{
  "n_kv_head": 8,
  "activation": "squared_relu",
  "norm_place": "peri",
  "init": "uniform",
  "lr": 0.00255
}
Each number is 500 + 25 x the weight over its row's rms, rounded and kept within 0 to 999. Layers, rows and columns count from 0. Numbers have three digits each. The size before them is the row's rms in percent of the matrix's.

# layer 13 MLP down (transposed), 2048x512, rms 0.092, rows 754-860, columns 0-63
105:507427508510491425470516518524479496509474526505556479475447527499500530480500518517474477520570483533521520503462472493482517512485494520439523472499444499515489457499484508488501511497487521
102:526464473498518461495501457499503489518508478497518515540506502518486504523530478507497511505546510514500481498482483498534490486482486486483509517533504523531529530535510469523525492570512457
092:463504489514507486486472522495453461495499501511503502517511495493530498545491530444464470468505494501523531503474504495467485506473481470520503474462488495516453517494472500543472450527519480
104:519522523474516491491470517514533461555508476508534447492506426496440467534507520478483508522464494490480514514491497484459523482504481508512533508467487522501505521518488497511465514461478492
099:520486483499525540461521520474487494521513493527510522546490512483476505483493507514503517450483503501478480503504528542503536541462493545519510494540507457494481532480462499504532514496474487
102:505515490505498481487505477503514494472513530497513507501460483477497460548507509461446491492468533522535511490460508504516491503461515489534507482445489497469489518480512523466506521475472537
098:487498475574486479488497568552527558518504514490468508456491470463425496500519495528493522441512520545511494498525540519467512473499496502530511514491497492508539518503528514443491479510525516
100:493501525517564482495541498519518482498448557509516499503496504502493513490462475511523478534493505486540478512473506499515557510467502504466507512470454533493513498479497500517497484546481471
094:485526485477488522508471507484467490471474503535456482510505539512483488557489506496499501507555482509488492536501510510517504492484485497479521557494498482491507495520516481517505553494522513
098:524472509472442452493475467565488547537492519492501558454487515498469538550500544531543499485516484452476458534502491472491525499515506515527462489496521528530541457493484545516512485490491535
102:504512514510486496449518497508466503498529498486475527485537477551551512504487436480479457498480530481507498478565547496545475485485479524532509522519492477446482497486505519471537466481514416
100:520504541492505467496554520504518485481489514504524554465498530483467480523508479492439503518509521521487521491438497532491535514473481490533553527505493452499479515528516499517481508517491458
091:515517481464481502519529466545476502534526549472507504503526497531521538535502481477466491520469527502528447516512532502500535514475529511504489498541505491516509520487478500463528490536496477
101:525474510516497507498482501511454501490568482509504527504527494541475521459501502519491501499487501530475520522505477473478488503547488486453513503504469536515515491525494472488499498474503505
104:452492515484490490499535490504510494489539481545474513491506491504467511524508469503526509499505539482516529486490492536532494470508530492538566517558496541483485458451468527469467453489489493
091:525514474483539531476531487544500475520470460489494504519538569490552475530466528457510546502480554507479506539552491501483519492490494521467482514537487481485525480441528503505482481511480503
103:535512501503505489494532474521526487480505501444528539500522477517515478495517503487502486536496481485506475509511494483528496467490451508476549472505480467510469531496481503474530490475509414
101:501465499519535566503530505501493501493534486483441490527472475505496496516489481538506461498495498499494480482463496462482499483492503522525531531509477508519497509483495536557507549512493466
095:529490463476489476455478498489521504504505529528508512527448477506475495520526516526543534470487471509520531442530553527473519489504541544492508499516536490498474465519501514521517469461531463
104:519490520505507534496461461510510475443494469526514474522515510511538519485484571513499488504483506520490485513476483555485546530488524482440511523500483491484545498552524481527487473502514472
097:459525493504528493499489446488482506517477473430523496482509542535530525492484477477490448513497519555501541559466503566493504448520508495489538534475464506437471543489472495505479489482485499
095:490514493470540528511504528545510512507512466487519491525530498472482508454481482519445529530491476523479500479470486493481498503511473513510470498465512508518523523493488504492507488501496511
098:455473497464492502547473472488536512488486478477493458471508494499475524540511438466491526489497507463516512524481487550495510534513494511536464513500534445450497529522529480528530519483503556
100:530490498504522452493504471509494528530507512487475478531477469506443556517519531488484493500482530471475479504495465542535473499544482523468510464469540516517502485396498534479503496570477408
084:511461466510491544497463496531489498494527516486523511541477464528528431478496514530517467526541520504464490503500510459481503509473540473493493458525493452481533487459543526518496517494480514
099:480485479502463497466477448513554470473496477485517454484505481489500492509514503495514532504495511474513482462475553498538497479487495495499486493513499541492556516514513519474483498522496445
100:515485456511515485527484536489466517482488459496546510506537519468477537507508510470472489448495455508528510496521535477559501533494531524479551520480506492521512502488502503530532485525476481
111:543483475468497507498507478469498498547520486512553494543523516515484478499477506499491530512493514479500509533491514467492522493491471519505497520502503425538530508507505486496457519527526490
100:522473472487504515497512488485472438520499480488514494407541505515486531509515533510567518531515447492499530513527487508500452517516500534457498461489521489491529466507509557475503511463497493
096:518497486471514493501534475545545510496505492517492492495460472511491501481485541506512471479482506476475460500516495503496476520473511534495472482503494514480495517504529550528455543519473477
107:526459540511519515497509500540501502518489541494523470457502515518483477426514508465512488471495517505550511460485487512545488455470499521478475495514527495499452505515544493497520484509518551
102:432524474450494510556552491508439517473489489473469506494496510544481527459496492508499535524520540507501513544509478491521501445452528490470498473451502531516523483521486527506468498514492501
103:486505482488482460485464466522551522474465507483503471494431438549481469452500509518495517475491498482503479556488493468482490510530504544480488455502513479515512540549465502507475486510468466
100:562505510489487530522471502504528513495524488477494515494495529462528495485514511517534489540500467474528509492486532498554511496511464527519522473471528475487514520523520517507513460488475504
097:493466488499513505534511484527467506554506487508485560472491487519495513530542485479480458481502549514504516472500496466498492501492466468518529540476476441487483428491461552500502500473494469
107:483487454470508528528499547502479511462519482511501513520496469481469478508479519526503488495558497443484473475508484503502501525518525542503505523520467517515487503491557498498482561545502518
095:501462520508501482494480509535441484516516489491484494512474492531494480496466461509501545521506485466495487497501529505502514465495514519518529470511462523538471528527484504503508494511490537
104:505533504525478500484520486555471487522517513479508464522513555515519496524468499482506464509498491484505490509484492515507494504520533481506507515478539512485490514519475463515481484484471491
098:491474527494514484531503518536523487481464477520481463515516544517529522505498473467523500472499518480483498530533474487518466520500492471469507511506501513512485521455514482454558511419481478
092:535458505487522527518487467500505562486504522472532512509504496531492491487483539471515475501521458492517502519492485486501501516529511503485523491541497489516515533453504534521508531543512510
093:482470507520526494497534476506486487456517489500519496498474485530549462510491466509517516473483480551478523500507543522449504482506489463521505524511554469493507464526544504494494502488508473
102:554514502511495462477475482504516540505527489490536504508509500522494498460474522510502508507492525515453520554468488509493514478488483467480475478489518492486474469482548500528537499492475544
105:553484483518529527490494508481482509501482514487494480501498530521469473491498516501463535508494506548501489485504491497508534493503496438521456461506495532541485529491545484507483457472501536
097:496471507455515493489521473514489507513547554539493528461509527544490511529489456572512517441511487490535486512447513548464530505487482500482471508463504484495507502482499465501459522488460503
103:537511515508500526544504530520475495490460533514480538523460511520480538529527509486483522491517506501485477482526535490483511483487512530451518482492536460511526513484468517470455491461501450
099:466517493442489495523470483535444522519525463512527508483463488483477536545501487533521465506492505521468477504462494518454499477510492504447481502498472532476460459534511498479491517469501474
104:487488499496501474440477471457521477516515510455555475483501532459510506482493478508463487524476526507468506494507502534476512503491483498500505507498523498505521500496524491447486527532513470
100:511449497491507449480505538494479518471489538478491536541491484510507473516513484523514549502501513500492520498523543467531490473467525520485502490468487525502455535566528514485502499518460530
105:507510471482495480482461514494496493455495496503553502514529532483488485595479501471484502530513507493414463515531510479511460527498503512505508460508482467500469494463511501447530505495498481
103:494502469498504489558503458503545519485496519463506459524544518462504502488487463501522467476456502481475482515455535457527533465498492472513501448520496533468515496521485451507497483519503487
095:505529495528524489496500472479508497522454454492481483499505493507489507474519524504482472515483505469485559477498507508440535462526537519561487475485517528541488519473522508508498495524501528
099:452468544503523492469526475470534476511482534492535554510493550519444525487460514507499517504482462498498484500413536463495469518505502554498485470517499531483507507516514512507530485487500530
099:511490471554465473517513474482472524499491531522531513494524490513519476421518507492496500505520476489487520535501478504494526520513529507482487537514507469520507493548539510476513504499534478
099:502513504479518496505510479476470528484466491525508512474490471459516516542487520471506471516535466501486469487506525517510479505496499474470529496501460517484497463468453489513500487527483524
101:490509507520476517510535525507479521499496448538533456479520493505534459554475489511525547532439528523492527480511495505501511492508535453502537461491521532487532493521512449441488477513571487
097:511475505492445504454497490455456472542500530512530501515511507555510537497492499481515480471471523482504498486510500488498488504547472524494452553496510479466486456492515539451521501484502440
108:478450484488468452508473497477484460549465501469510489477523491476511511491492474478490500503503535490475539482464502503531504504506496503452523498507495474508531485504459491514522485508501483
101:483495483530513466506550531531485471500535506462497482478502507506520511505515468541482493484454500498485542507482483494500465512480481483535510522476500451496506508484515492533538510504511532
101:514497506517466514484462515499468486487509499455499535482519466471465501508536494457534492449506469497514484465522448514514500533464525490466522516496493515512487511499505505539484488496467498
098:491535533491480529505506521511484511499479510533540480480540485507470506495532495468506489491466477510522534497499482504491479508478474548501499486504522546530521530493462473492514516506515494
100:488490530462538466477471462507515497471502517516492459492470514538508529512475550495522534461507468521481528502496526499506508525524511512488504479492535503473505493514494513511498493480493484
104:526467525480525475512495500459511489507457492505531505428508499484518527499503494519467524503513517525463505483514528511486530495504490495490498544499507473467516495437524510505484493479472491
094:539534481480464487492469478484520528476533513492501458520511480476529450475495507498533481525488474490490510500512515500496533514443520454484525441515499545498509518511529494480489509489506508
095:491515481476501528513469514513506506509491492482495512477495456569517471512508465473501545504505483466492481509499506474498491497490500492480493487525529461463506537505506481475511498544485483
108:512517501488495458505501514500487491505505503503531562491506519493517483556516510482510503499467524519521485517519495479511514503554561465520503504488524527504525479526510507516536511498471471
106:443520530475493492457482520490519493462521481463551526534500541513449506493475488479539510502499522514468499561459501482485502491524509490537531473493497476487506477506494534510499538468489490
095:511502527588497485493513475516495506499507508491520440540482493517526488534495526461490483523520507516515540525496488476507520549468518483537529529520500533486529482492574540486465436498514495
088:486509539452471509485527519518493486509502457523481516512557524492531474536514504513518494486491492503500510489474533481482527489488457500484487480507504494493493499513522548476531497498515512
103:505521446468494512504483485459476537454527531494552516519518498505499473492486515485517493521479497515489466496498504466487530512473487487509482502472517513539467507519503494451509462492513510
107:516517483516495527469458520498525510471485544481509490488469473504504507480536491458504461520504475460486471466507502490472488512499491462500486506503517547477542500504481466491567479534491495
100:499493517482548474503460507544492498485501469491524489527497528471499474526518470492496500493505480498463496492490430505494501535496480469528543475509521501545478544492486469516473493498507487
103:513526467492479509503521546515502533461495544495514463525512452505449566517500534511484483477501479506483501483467471484499485517469471475547482496515539482482518520474492515475533509498461489
095:552488550486515521403481454518466516538515480482491492505521534535496501526503479481466482521510503530507503527491543535465497467523489459494492489507488491484519544529521523520521523518498545
106:445568483506521457544490507524502494504513529487474505516486508482527527430477534505482476516506510537519498501510489510525521488490518509512482451502501528481504532513455459552513515505484518
105:536477521498471514480511514481480502538546491495453483504490491521516539485524502509502489521519469465494515472450519496521492480534490511502472474486478510527518493510506482492485465535465487
091:478527532460494487524530521511508516512537504553503542504472485539471499507525512516493510519497496518483489526509494467514529537510458474500510505505504553494489533529462530480521501484536518
106:531563518529514505540499496519512493477483455486523439510527514525512498497494500507502502483472522511516495499553449503456486485502497503458435512474453519476451488451518471527506520476511499
076:471459477538481444570532497514488522477511508538515502513526486463536499496481512486536538498481535497507544501522507499538504496493535525560495476474562479500467522508505482475476534531504473
098:487485512523491529515526526486503490520542449485466503495484508534496509511540495477525499509494458450513481492492483516507536444440499531504498470448523465514501515493483492522511571519452504
096:486455508511529532485469490480532467466493464518534536512531479515506499491483485483521494512518501496488508481491517486481506516450504501519470503457447471512451517513476501514545495498516477
098:472483482496481531499474522496483504483492538536492450460495481513499499471489459546515470518553522488514505489498463509470478521467515449474463428491492458543499488487526541517464506499488499
099:547489518495516519488510539532570521456545515445496506511497484488480517469510463485481497495477488493485531521523528494492544523488498508550519535493506509497506533499506527507487429548505508
098:483502508537497511510489500501492470471467496511517523527509529468546459514439511466476519499542519482516531453495520482496490471511461495508520485477476489508497489490518503508497522529487522
089:472493487520535468501526502452487489489500524487494477511496501523503493504489510479491504479498483505513521485485529509529512494502525504475548503459474499501538495518515516535522519536481500
095:463506521552533466447502521490491551492448550477511513494461496463506465534490530503542519496458564493502509506473512499469522506504511512512497480463478517544531513473495538518487493490521479
093:462549547453566473508486472496463531472469525484508484463467471510501512507475484512531505499502514502521464541517460549507539495484506502486463438477487530509466480477483509499518501472557456
105:504473501527505527487507527478498481453519506494493504522490451487493503496484464489476476451558473498489446503543519458530511485504532497503496453521502507498527497474489496559511505497497507
095:516464507524483540503495489471478495498541525493472513443513490506483508483497549561475495502499534443489500486495506469517528487543517479513506491475494530518543537498529480476526485496512504
114:494496479527463540513492548509508514518516509517512492462538500465498507522538472507497514468491489495481510477534470474484495503480502486520483537513514505517495532494482530504502513524511501
107:510485497485519479437539504489502486557526493502536513479482531571479503532533534488500509463459475488475544480415506498511499488503524496469492497497512480483529518486457445493484443438472527
103:512486454541523468503528518508504519536472547477519492494479500515488507520491472474533508508509465508519492521517493513567485512521512483476493505492524510534513445488525513524517450492545526
100:467456478447513512528462471538493479477437497537517489475514540462520477497518501512512544514479488464476507522491492495482484521470495568493571500503463491493498533521536482506520511498508486
088:490490524509526540525520501551497497517482504511504528504504491495500479509470519476481568490461514510485479512497564473517483472494523511491497506457473519489529456538481522516526518505500519
100:489481451565538511512491495501548545476517475484498526512485522513524490481496519499520516448496493503465414522489493469440460480518510508551493523511518538506488489514502503508527481477452510
102:516508483504477466498491521507572463465542530510503510484503486497503514508496478531506485512469461541561482544510521501529491501477497527505520528463515485460521474498496479479498463528520528
102:509568461517446475513536505474523535486497509533515491517515513468528541487491495475488487517487507512520534470472518482490482463480490516513461515548537496519527503511519497509513539498501502
104:539550499471546509530454505521451537476521490488506531519483502486450515518511462462479501474479506519538497484493470488537510495494471532460536467504478517490456493483484452490542490519487538
107:497492537517492484528494470500475495475496488484508524491507478467480503454523534472526437479473562517480438476471505531487525475508516513506471480526510492515451499504469518560518504512527455
102:499521496555473489551495486502501519491479537497500508503533458506518441495490534517455511465498492505514511510516531510537501506527491470481542487501521506495466549463530523501511492521515545
100:512515535481501505504529496486496496433499522520496500496493505494501509510566462513443520479523504562485501514495502546511467533527531506474524500508482522432504475545462488546505489516463500
095:546482499483464524525541496501532533519493523490487501485518489478488478535471523488489478521497504541534480478500506504498488513529509521501483483519502523501482559466494490520465514492511519
102:479548477511520492490480487518530449490512493548517522539494531483466464491460506461492494482505472486495468493497524503479509466531474529460564448504495466483484486517539492515486503501534524
102:479494499501517500479450503465456537484485537477513529530508489509517456476465521515507461502485494496492481487515482479476511505526493473488493471488492488483492472494514480455464510507475482
102:489464556485507456528481511486556508513498517488501486539473497510494498507499489487532491489484556493456489518493490491489491511498515470529515490541504514526431510490513502488487534513507467
098:472499514495482497501483487483528507498486511524511490474468472515477487546507504526508532554483479472532513530540515508507476503474518525471529532476500475496482509493480477505489480502483473
091:532561502521514521464527442509505480517484541482464487528482507494476465487531508510481525543508500485481539476468481477533490504525491499552503539487501461506489509486538433529503488511489496
096:505502487527481491553516516518510516518484495505474484492489452448478432492503487492509484520436446460526496478503492518529518485463533512511530497531508501493513477495481520484468509498498523
# layer 13 MLP up, 2048x512, rms 0.0922, rows 755-861, columns 0-63
100:478520513534522527477511518510506470516508510534530531537490515460559467503505500505467524504468495514522499506473485492483521472482481500500460509526512484520480504495496523487500535521504478
094:522492484513471477465513483520499513538502536521484517444534463534459506491535472519504530513456536473500497500525496488518497509475473482519435506535544479462526500498509479571495519513455500
107:495478497502536493493526510505485520505523539551510451481483497505514525468511488508519541484500494472484467487487500520471516504446512478456466504469536493504497512480519491469497542478447541
098:524505491490455541503425471522514481467556517474458466508517483508497496529505471532489493527503493510487522485504475516534523520468524456490489505508473502479479484483486482497478523502487506
103:513498488543523480501479455517484485493514458474523499517503467515509491496488479511485507537505494504520497499460491518474515486526500461513447450496477524508519487513491504496504565489492535
098:537510462456526500534462472475500522523514494540523506484496520557493501513479468499489463489505474548506515492526497459538472529472504438490495481520508478509502536492458534519486487539478513
093:503492494486533499509500485518453489512497491521510518534475481511526516511449501516487497521495551522460475506519463499464487462484490480498486551467509528463505549499511466532482539486474519
104:510536510511540491497471507482545499475471497480509468512512481493502468498502432495504492507482562522549485542504464497484525477478515499470508460451499503501523494503534516484500468507504487
102:449505485484551477468549493507521491489501502484561455521472514515563456473512489486486533508510462468494478474548484495541488524495547535473518512495522510485497504493488531531476561521488467
101:471458483509514526534499524475494506478506516508469500478498472485499509468509525494528480468542506551544505470454550519508457512523495532518501535483457498474507468495476507473454474532530489
100:463537512486500521452526502541485512519493502570513510556537437509525477470483497488496520462512516518529486495495508501539551482506485506484468471451512467498470495476513582479510513488510501
098:495507522517504528461554498490499504482547507512488545551467527537507478494526514510533493510556516533456525492547487459483508526504530518496515515515509544487526486477516485486472491512512513
102:535489496493529517508514456502500501513515489478481495487519479528506506489493488490497495489512537478503491500470446492509485503546453513495474528518424505497459508524521519538494487502547528
100:547507512537523519495522499522493516466481490488489486506481511489516517478442522503447458488512469533522479516522512504479548549507512490451481546495511458537491517479466483521516526502485478
091:497425470508451496509488518471502508451518533507508523502475467460521492488486527509498501464485470515450479487470485549474450483488477491520523531462495550514482484499500508496555505461482486
104:499466514518505527524492507485500526521477492502522500541524494518521519501496488487517550511461486509485518541493511536500505480508463507513512528508510482498493539538513523502493462484520497
103:512522495491485450541493505503510474477479477497462503512530532524469509487510497507457485483499502507515513494515500522459480488511527484480482498513539494542497502489470506481498523459495544
096:532469540522529559534502515490483490535498494533493501442489504426487531536486504481476501487468514514469495481509497483507497520482518486519458514450470557498521433485492464485487494510526509
098:458538505515489494464484490507522543509513449517540497534455539561480475535503531526440527499488466513517510563536509533463536506505491494495511515513535498470510513504483514542522532487462491
106:426535505504465506475518503472507504509485496488442501470494465502500482496469535504500499525458479522491492517490521541480469481529523504463483495478488493464473484536500495489473538467546519
094:507482525518475509515538494527473462517426490511488496486481521488475468525480510510510472470469500504536487447496451504484514474438491524526501476515513434503536480502497486468455532512488532
098:487512525515487493534503537486532536477521522526480537483492486480501492486490506503497498518525492535518517532501462528497498496500517493495496520462540492484549484469490514494502494512489481
104:474493509464493480507540504510484505550546531479473522478514531480466522501478480502516482498515487482482484492500474510506493503506500482499493502511510486510519468464468525468503527522509468
097:469510517501481530492498500512525463520484460513512493466474492487503482491484499471476543522526493439537495497542481478463515521474491466493536508486487469522481493467488513499498533486532454
098:491478506484531542527532492464470532513502537465485524491482484485476465489484476515543516525516477462500492498478485464511520522510514484522477524455517489509480493495510473492508524490493473
108:515480499515514527469469481464485497495501479500475476515503480527494542464500502539540445503525505503496489509483553498507485485540548537511481477470484464526519530502473470503504475547469519
115:553498492493534489503495499501470513525495497504490541539495460510545467537493530504476523534525515468520506509518517485498556539522475516483460496473504489526462511516523514522510530521486514
096:449496487436474469490494501481443510507493477507488496492501485498504486494514474492501481474529486538550526482504517545514511492502529505493501470479488527492496517466524509477537490477447530
101:491564501489492496480515507525536503492520492521538458506507481497560462467504541513501499472482454476492502529488489499525504493458506499514525526464535474503527542498483494473462510497519510
100:510491467479493527519489479459483531487500512517482509506479489492473475504483482525502471473511451522524452496504491477481515526496480488503490533527480490527515540505492490479504517463500444
104:516467541524487485508453506531471522528530519506500503491518525486499474468515460479525482465444487520492482511539527514459460511499521495496536542474544486495456513483559484496496487498509495
097:497491488554522535525536502516498512529496505478515558502519531488461476515486482519483494523543535517488477508472533520486526498472473483520494509465508496528510498508519487501531506482553491
104:484459450539504437451437485502478502511463498479504469488510501525516495508543433539526472552528485475481532527505460504514540511467549541479472488513484487517459491507505467541486508516474528
102:508503524516499484499512530485471459508501524501540487490500481503492459517490502515528504516479547488523483486524527503548482467510495504489486508464509495477542468485497512498497492455457547
111:519451535469452484522541502544479506480474513441502530508472537505486523544511486579507491510508507489484490526515448552543522516516515500455497503501509486529459511475516493493496492490503493
090:526536476492524477485563476499534514491476513483482538479493484502527490494533506474477474539521517514515503494547507525453494530523523516501527529539469500447505463499487482495514462508535477
102:477507485479508523521510496458505425482440504476495499476541504494472513483499506515529467480502541476493495520502451515546521530468480531484504524499482532494539490491468510461487517507485491
097:503487461494528483504502509491482518510501481509520498465520560521472512456492501501493497529518487509464528521504468550500467541521498470482490494473514520520511493461512482494460509504532514
102:518543476515503518508482513456474501528498493488491498492506536508499498473516456532444512512512523452490511508523532502483525514466521488530503498523489486491487498491510509515478523550445474
098:500540487478478523488499513499487494483575515471533489451506487489465517526492514510495491561459477497515498480510559476452525520529484484486531492544512475561491500531484496488500490477496503
102:459504522505513505511511476485487536469520444441485525480510511498471450513510477526481511542500503499519483492538520507491522508436497483487468510493501493457473491496482488459549504485516543
097:506522484507505534507483493519466526501556528504449508484485531535552473502488449503495507494520486479480541544466498487505505493491545493495486495469499531516509502481533521479513515450525522
093:509515537506519515468523526482494494478518468508479515543487475507534497503509517496445544499522492539529518481518509506473553543510486454504519486443441487506470479489519557510518506501498495
106:512492512526471496535557481512481509520494522471516507519475494495499539494481482485541486514476510525520479492476488508498487523505503523501519500453504527511529507532489523541516524472494444
096:479494497507470457484501469482504481510483505490498505512526481445453446559489490515462497443499468494509488495463408486458542524464497510515485568495478470469549533509462526521527490500482500
109:488496480547469473469448480521468502499491495472500473516500510489474502540495458528511499553498522478478481467501498476505486434492488468492537519531496494483531463504487474487498519441469496
103:491505528466493509501471493467516508467484562493459504449512507522483495481514502484545431508493507502568492464577484531518496510502468503558466548485456490498505499442497459469517545450494511
102:531522478468503510492517531516520486513512469480528476493523497465508523493459499514524522510509515505489498524486446494482453534475474488518520502488512528555468484497525492456518484514533466
097:516540456515503486517536483496480490402464492555475471524469478519491522516479492516538514525500538466495536538534502534478566473518497515523490495516510533454493477488469500458560507482523464
097:462495493499465514484483478534515519429499528515499480496518487483496460471459454486498496516511477492519487491501532501544496508472561519477504479509486468519491511449506523471515498486463489
096:492524441507519442460501490496484482531495465499436498486488507493501534478482510442531515488523539514451497493565529497492498508500472492494495484489521467524558515503523499503484484494515426
095:476528455560504520519563545520446517496534509489459482530479492520443497533475496524435533518481509501471549520526499508456495489478496505489508492497469538512481494445512472489478491472504518
099:455503428491510495524490482460483506512492513502533523481542541515535509475487508510495496500498461548482527510522443489559525524496488494515509417539483506495471525505543507519515503461522476
097:517490463491491535479513522489555550528514471504462472510531484532503463502450495481509504526487465518519538541478525542479524507517469482487524487513505546481512490539521511523540509528490538
093:522483522509502488487503534494494506470449500516477452461536501517515498505505480541511496494484543517488512497438483504483514500497535533535495521469508456495530488536525451435465520479487500
110:429504494513490503550473496491475533516501538469503530478454515475493465490521547538481472527496499480476559499502497518500525546522527515521488533505517553478480479472498499494517499517509501
099:462458537515500456490561453455506506515462516507511499538510468491517544492530468498489489529481536489508499514487495528505469480520531534529463491487507466510522501493529469504477513527500502
094:486508530484517487524502512534501514476499494519474491509529486516507509480510499501477502513456512526497536501460486529489492528507470522503498537453502531507478483502532477494493495475523538
094:501481519488547485516485500520519504500512507492485527501510487485545516509550500524508519503471453503486503460511481486513527492499492501549504507475498541496459494500479506537492531434510482
099:484497498491493499487455541543539500503495478462497506468510515531427480479501492502487507462479552472465494511495480482488495544466482479479504490540519506498483502498514488504527457480550519
105:489414502478521474467477504534469516533529503523474500490508503506539492516451485528509511453524470506485462492540512540495512498540490501504504514505512456494511509501502475517456464499524502
105:502486496489552511474450483451509450522522527476492484519505489481500492527519463510530497469537523496515516518526502462501502532490500476472534502499500502461490508526508517503478476481446490
091:447519546503521545520476511472487487517442454477482547477520475478480473500501523484496507480526480532488540513456523466490563468488514534515508526502499483545479520502488482473476468475515492
100:449490535525539477491488491489473497528517556481505477495511537496482520456466513496455482517477492481490532529490500501466488506469436521464484527512524483473508516469512489507487468510531478
105:497496479513537494505495492537512526492506498494487512531524469477479510500489497472482522511485492535492509495478488543492498525511505479497510551507507518469502519545473521480533510467474519
089:499509534474436460458513525477431471449490484498454501510499527480476443484509494525486471535511474425517541487501518490510496490487490476469451509467499461500498532555527473544522505509471516
086:475503532521550492500477535497496511482474498510546508486505464481533492470507500505468487524546513507496506510527502524492510526522491491492457459504547522487539500501519511484509505456500487
096:541551509509502476479458459504534511476477505538490472479553529493527479505535473469471545474487510476537496504472502495516468513466518495455509504496512490510498465506503477506484458515527482
104:478542461521491516517498514508535519474504474501512539481504522500497519566520509479500476484454490494492537524531515520505542531487519526532520440426496515469491522514496514527471518493513500
107:495496515510482529505483520537496485509530510517430490509473493505511502474496519451524504492498551519506485517476488517464535519511470465506530577520529491490510531469490476473470492521464507
104:507476494504499536503509509520527488477473510535463513515521542492535512505511448472454466492528483544521441509483507494490536488466516500546502536487504449525459477503510482480528521512501493
099:477474487501444463516501531512482498463494521465538492480465510482485477467559468520514516535490476469498547485487527500542534520452523465523493534554525531492547540505480517499496501508464532
109:517528535515486484535472504532497514500559491467484474497508484530531493451527490475515510443536485462547463481494500545510494533515507496540493498522529531496456477528506471507510524501499501
103:503481487476501540519517487462519471492489475469502501519514499502473451532516537533531506484530493486552548508485514478458490518507491515548488530479463498528554503535542517476490478510514472
096:510500492478474481478536509478441485542514456517499495451475507510483536521525471499502480539501479553513471514511551497487518502485525470482524469488463540518522544491523532472529492485449511
128:524519414521521488522512484533493482460512453465523486448531501486453464526513524531513514482487534512500495504519476524515482503484513508473492492532477485493511511492504537480494509507460462
078:465474474504478515428468507495479543548477446514493466463513507504492449530501480546523503480471521467464446502477518510515519505488503512503504537514472517505473491518477478497433476487496519
093:538487498510510506494483490487503517515512483525521513437506513518504497472469537484489503467497485507522498487517511522492555519483540483493550460470466486514489498497535518534547479518512451
095:491520517475526493472507505483484498523483503513445468498466539544495472506487541492478507488509472455463489471530536521515531496491456468539505548481525485542466477506485509515488496493474515
096:534477531481491472524512483502517542515507514493508541487457496525488501539461494495513427460461492493460465478489516475501522513468516536515503517476475482423526488482465516443487541540518500
105:519511529475446508464511478499484539503495526537525546483511549492497495525520536477562519478511522512537507533498510487556529475465486463496520523458544527523528517547504499531479509486486513
101:508500492502520505479489501498483507471482551513542550467531504527499552511484522518515514494511463507499530493453500526524486543472475531561510511461477537499510511476549505534521515484509519
089:513491507496484490511452545506527519497527472500496491505533512496522451475541484481488517445469496488500494493458528489499465485495507510479454529479488483487515454503532469454467535481483527
099:491563478494482500491458491527491525524517504498489491476512529558510435493491493515456542478558515532490491478476500505501508506461538521490539481501545465529496519515515486521490501502476498
089:546528473518451470486507533532495534511523506521487508506504509530538510480500491510479530533526504519431494551506448520514454527492532509450565524491478519510501517500462493486533481511485524
095:519501543469533482558483482507507491527478485526527475502494510478490435507482482509505511545483507492487494509537514505499539490567459483472480502460530501483503532477501477515521499497489526
091:547478538475462493487495486501496496450492521498501511495536538537494537517503480484525529464524493496510509512459443486489489444492499478476503504519540456547500515517515444489506443476467477
116:530494520536492498475474457499527488509497501435497523504510464502553465481485539505514498558518514533469487514485479508496484500544525524513496539523536488519518518474482522488485578489484536
108:496509534455504464486530520494534511471544578512494521476514498484550503515409502508523498473513501511506509500529503515490535541483483466471495496472502492486478528504470486497478478520501488
107:514518453547492463485496496488487447510505474462457506551527497502514497474504529505477493533499527528518445522499494477514515509472494514506497498521514495508496472448537469489444517478506527
103:465519502487462496480445541463529490487467478494551495556492472516492508458476527491498542507475488498527496483449494497485476484448520487510528496493519538516491509532480483518512479451537495
088:493476506512443452496510490490501491491528492496505489510513511547527518493482498507524516440492490501533503536476496497519479501492489494522497546487544540494487517530454556440531487508526480
093:505521482487470516469485518510510433467502529481519488517520481528505543514477516503492551491538503463496505483505541487507510519505495533502446526496480552522508501495488503454538470487487506
112:453527473516491526496524509479529494459519488455470545545506532516491493571536517501475482471479510469509531482482530452540486483535506531481516485482522498497508494505488499498543484469502501
113:541486459515533484512486466443539485491491564488527540476483515493507495502538462470488476447507519501490522520480530531528486530469509512472498467527461453490491505489514515487488472485536496
106:484501450483492470548519471557497496503503492510489459483514468522481447499505504517519475452520508499536528511513498492512492490524501507515478525511493509504495462501511517460475551505490475
109:546491502456480499526529462543548477526498488485536511492497514524499473488492486463460504500495498486438497466448491493499527501512508504514482477540531458504519485537515527529532557492462471
107:478490507573472486511505494501472488506485516488533478504481536510510506505496493548520491478438481495503472456504499527496518452468510499514496505470509488479488450497497511526503488512491496
097:475534499506500467508483506455517534503532488520469506529474517462539455538549504480503537501473536541475513511498445478509465430522502509500478510464533468476527480502503492502489529526474467
094:496446514474490525489497479535521510530493513515516452479499520488460498508508506505529485462528498570488498501463529488504507508437474477493477476470524534502497534492468487497520481527515525
102:518467539508439492478542472537523526490503517493518542520503477495527492523514530486538532453484503436487494530470491533567532468500470482508475516534463454503520533472494465518499502491499505
114:484535500478482523512475502470562542498505561508479514499499513481527505470498496515500492512511526513547521470498514526480461495518505464490520508504503514502493465527524478509505486541518499
107:489484478488506466512499474518479516521540512537523498456523534495478462491501490496450506487466507503473478498509485503479495499501476511504506522486467485524487538472503497468534497494505537
090:503475532514500498506505545495458530454483453495437524477492469453463533483468477461464507522491493528544474495547493498479525583503448490512537493464512444512503506468545492540516490470492499
083:462480525479453525526512501508515504469487564477503500492498459478515458487530453506465446515482550550514487498498488534507502489456495469507521497493496468478516465525553512469482475532514479
106:539495488484518543521500473494489486486512501500513492486536523542472503450526486516516513506497512501522475531537527469521458531434547491477531482498477439515510519527505523528510446483527502
099:507507508476460483484509526471493515472485481469500529524516520498467475559477539503456528529497499453491502521513454480463499488463519511494499519459527490494469493491491475494464538476471477